python train.py --hidden_size=64 --num_attention_heads=2 --num_key_value_heads=2 --head_dim=64 --norm="rmsnorm" --bias="none" --init_std_qkv=0.0459 --learning_rate=0.0106 --lr_head=0.00966 --warmup_steps=0 --dataset="wikipedia_en"
Each number is 128 + 24 x the weight over its row's rms, rounded and kept within 0 to 255. Layers, rows and columns count from 0. Numbers have three digits each. The size before them is the row's rms in percent of the matrix's.

# layer 7 attention key, 128x64, rms 0.467, rows 109-127, columns 0-63
101:136125145130113134093117100109115135086122134122160131157139130103110097097118120133122153194117113134146109129122108144152076145104156101147143150131158139204106142151076129132142163108137146
095:137110111111118105164156077096073096131176149120149147148091112133154167134102112136152115126089151098169117114143121141167110096132162135159110123132138130092127135143162145123126129094155140
099:112106125116122117102166158119118095137126129128161159166097107150115166143143094131136106120095133100126123125157133076142154094099126115123076177128114147142132180147144158115166141090109124
089:119194096170099166117144139146121084123117107131141140112095126146140130096135140118131147106095156139109142151176105126157121166155084134109165128109168122119101100112105114154098137143111111
089:170161149175114133127111134123111136080148109098151088157150117178136136140101120121151099149176156115113116134077160110126123091126092130147129138144106140111122112120169146152099142145159110
095:082129123091136130093079087112098168139122110128098130140141075096133085157102103111122134112168146177104127140128107115121171130145109139157129124161124161149120118130122159121130093108107136
113:171149088101132136155099148080139139186143122155127137138121107100147126148121114101115095110139119129093120120133157117127104143086126167140171099148129089121187125162134107147148108106147135
086:124140131115148128133116171161126112151154128085160104166104177127111145165120120136111133156107153122158119106094145119148131132098135125072111127146107096088144168135135162091131115131098075
112:117111110172080177115170140141149129106169182139117110105103110173124165117136127099091141130126147099137099146108149112132117145137131113084128146149162142104111116094151122135122139119141174
091:141149147127137099090126111127153120098124125094113125128093118149152109129089117083101122157100168138111150112127117127049122170143095140117101162149127125101087123136100140119101162093122137
091:100152127113150176141130132138103152103126124151086141163144128137091135059108114153164109117128113149112111157103137103129137114114108131128134138170124188117093126111102169161133170146145128
110:105135123101100153134156122088139137111128073148104149141130144119155105098103149120142105109149145172117165127088114136114153165160070112152122132096135159127106122101130131121186133103128100
105:149138178156157132119153164149147090159114099103143119128123180141148174129168114087101123147119110132162140107181135124098113168100140107138139142120147121141159141125101103129157107159131144
089:164105116159128153155138100104111146111159116147128089154130130131167136121113108138073121116104156131140166142085160178104112096130090112162116114107169122163163147098133116122142124144143104
108:147143133142094123109127081139146091096106166142172173134146132153129120103129113115176107133166105177119112137112098105140155116163099079133140136136155097133128112159110115124137114168110153
097:153079117124102147143148121127118146175141112121109133132119116107116154145097077113123129125059123181111130104133118134087113123108141161132148144164120162093144140157178115145159117110128098
104:112135086114185089131123172139097162149159170124146066143144108121143142127139124127086140142069138142154143130152125168116158108123142121149150105139136147111129108129137120112135102123138085
106:170128154105082145110135155094142179121125113185107176138157131139177126123086140134119106127178135133113157091101125146097142134129116135140075133106104150140149124128135138140124154151134118
104:127120145134106116105149104123147129111134094108167108110140175142117157165134098167140143139141150134107141158093133168098100132106090155132133110082111148165102121116131128154139163164097075